From a checkpoint of a small transformer trained on Wikipedia.
Size: 10 layers, 7 heads of 32 (1 for keys and values), MLP 896 squared ReLU, vocabulary 1024, 5.62M parameters.
Architecture: LayerNorm before each block, untied embeddings.
Training: a variant of Adam for these matrices, 145M tokens, 8863 steps.
Each number is 50 + 15 x the weight over its row's rms, rounded and kept within 0 to 99. Layers, rows and columns count from 0. The size before them is the row's rms in percent of the matrix's.

# layer 4 attention output, 224x224, rms 0.0335, rows 0-24, columns 56-111
083:33 20 68 39 60 35 63 61 61 66 48 44 24 07 47 55 45 20 58 57 31 37 77 67 63 40 49 16 47 50 48 36 40 67 64 57 36 26 26 60 47 30 68 31 85 48 37 77 40 48 62 76 48 13 73 74
095:71 71 46 66 53 42 43 78 51 45 67 43 50 70 46 65 56 44 48 43 54 34 62 52 39 49 41 41 59 39 53 58 32 53 15 58 64 54 42 23 22 19 36 32 46 41 53 54 52 65 63 60 60 32 59 76
113:67 47 46 62 49 51 53 47 69 61 53 53 65 43 53 53 38 40 61 46 58 62 41 36 47 35 45 51 61 38 50 47 57 47 61 60 47 49 50 45 47 46 53 95 52 40 80 65 69 62 45 70 98 53 60 72
091:52 50 26 53 56 45 41 31 48 42 50 71 37 55 50 53 72 61 46 64 76 56 67 44 78 57 48 45 38 53 45 26 33 45 45 51 26 34 53 68 48 56 91 61 47 73 55 57 56 61 58 27 72 64 73 72
099:75 57 39 55 54 54 39 33 43 54 26 53 70 61 83 36 63 50 38 65 42 73 76 51 61 55 55 59 56 49 43 51 50 39 29 57 79 71 25 43 37 74 40 44 58 70 55 28 58 56 52 48 75 54 36 50
094:56 45 44 58 58 66 34 44 74 34 35 49 31 83 55 43 45 58 70 38 49 49 37 47 73 38 83 50 15 65 66 53 62 47 40 56 38 49 44 52 62 39 20 74 45 72 71 87 65 27 30 72 40 36 54 58
101:47 44 38 50 30 31 42 42 39 50 49 54 54 53 64 48 52 67 67 65 43 51 32 44 47 71 59 57 42 66 55 60 62 36 63 41 49 51 23 63 54 53 50 31 68 77 52 86 57 57 49 50 55 49 75 68
093:31 45 44 45 07 50 49 88 35 69 49 39 51 13 28 38 30 54 47 66 40 52 58 35 50 72 36 50 58 48 64 34 40 47 41 63 53 46 38 62 63 52 47 72 63 07 65 43 76 57 67 24 44 37 31 30
088:57 50 50 68 67 36 66 60 43 53 43 68 47 60 26 56 57 39 56 44 54 23 63 40 60 46 82 38 55 35 61 44 46 49 29 85 67 27 33 69 73 66 50 56 68 82 62 47 54 44 76 69 31 72 36 16
096:46 19 42 59 57 28 61 56 68 46 63 72 47 58 61 42 48 37 55 49 59 65 50 58 47 46 52 50 63 52 65 44 77 32 62 48 51 38 62 63 45 62 84 36 36 75 60 67 44 60 20 31 49 85 33 43
087:29 50 40 68 67 74 85 56 31 42 44 53 57 22 43 40 35 45 61 85 40 45 64 51 40 51 40 43 56 59 35 46 44 49 62 33 46 60 38 46 56 45 58 56 21 64 72 24 33 43 28 27 74 56 62 64
097:64 46 58 41 40 27 55 64 37 47 65 34 44 48 54 24 36 73 59 45 43 43 41 47 49 42 50 53 32 47 53 52 48 35 59 41 66 33 59 22 61 58 34 70 32 30 66 74 58 60 71 21 50 37 55 42
105:41 38 29 63 50 39 39 46 61 16 34 50 43 51 87 62 27 61 45 80 58 65 52 62 49 46 17 42 59 39 53 61 50 37 43 62 46 60 57 47 67 31 24 28 84 61 15 41 57 69 53 22 51 77 69 75
094:46 43 45 52 30 54 61 51 47 52 56 48 43 61 65 26 34 53 31 58 79 70 58 55 57 49 68 37 38 42 37 80 62 64 05 37 45 73 36 59 45 33 25 80 48 69 74 68 74 80 46 84 33 24 61 93
109:48 37 47 44 55 48 58 50 78 52 42 33 32 54 36 64 37 55 54 39 44 53 36 37 47 38 55 23 52 44 41 51 48 67 47 62 44 49 52 40 64 74 63 67 00 65 59 42 66 34 54 26 18 35 21 48
100:72 61 59 45 65 40 45 42 30 51 43 47 47 69 23 51 60 42 22 39 70 31 78 63 69 35 40 46 46 41 39 14 44 66 35 50 27 51 51 43 36 49 39 47 55 55 35 26 45 49 63 68 48 77 40 50
108:32 50 50 28 42 71 56 51 61 36 51 45 45 46 44 73 49 68 35 62 73 27 66 73 59 43 58 29 50 32 65 58 81 84 28 64 14 82 40 40 49 53 68 31 46 53 35 53 52 09 54 36 84 37 62 55
101:62 76 26 67 38 60 32 61 51 59 49 67 37 56 62 46 35 93 49 21 68 35 67 67 61 28 50 59 39 55 55 59 46 45 51 50 57 56 40 47 46 45 02 57 62 37 16 67 55 64 57 67 27 36 53 82
098:47 46 54 27 53 68 34 50 04 48 46 41 49 61 41 44 70 24 57 51 49 30 57 54 55 56 66 63 58 56 40 44 50 48 38 35 53 44 27 49 62 27 44 59 43 56 50 36 76 53 40 54 39 64 48 47
100:44 62 76 35 39 76 61 58 73 47 57 44 41 53 60 33 59 49 57 43 28 55 53 57 38 50 63 49 43 44 48 66 46 65 64 58 60 45 78 48 55 34 79 36 78 35 30 68 32 36 77 63 54 34 38 34
107:37 50 57 56 50 64 64 47 23 68 72 27 57 80 42 61 52 47 16 56 88 36 68 57 74 39 67 56 59 55 25 35 43 86 58 63 49 70 39 32 43 67 44 72 27 08 52 53 80 29 37 41 23 43 34 36
101:45 75 58 46 57 67 63 62 82 27 51 44 48 62 66 74 23 62 64 35 46 47 55 32 44 53 64 33 46 53 66 51 44 45 43 73 41 47 74 16 42 30 50 56 72 35 42 42 52 42 51 50 64 37 78 33
088:37 51 47 54 62 53 54 34 69 53 46 50 58 57 33 99 47 46 39 46 46 86 54 80 86 44 68 15 41 27 35 52 65 57 79 60 25 67 61 45 50 40 67 35 32 81 51 44 45 71 55 26 43 68 55 37
087:58 50 48 60 38 53 59 52 34 25 69 58 75 44 44 49 22 60 60 49 54 58 37 41 21 64 42 61 59 53 51 40 42 18 69 39 51 42 63 39 84 30 48 63 29 64 80 50 67 50 47 48 34 57 30 30
101:85 71 59 52 32 54 37 33 53 28 74 64 62 44 54 26 35 64 63 56 28 66 39 52 59 70 62 61 22 61 45 50 38 51 55 29 50 81 43 67 57 32 70 31 57 49 68 64 32 34 51 37 66 67 61 15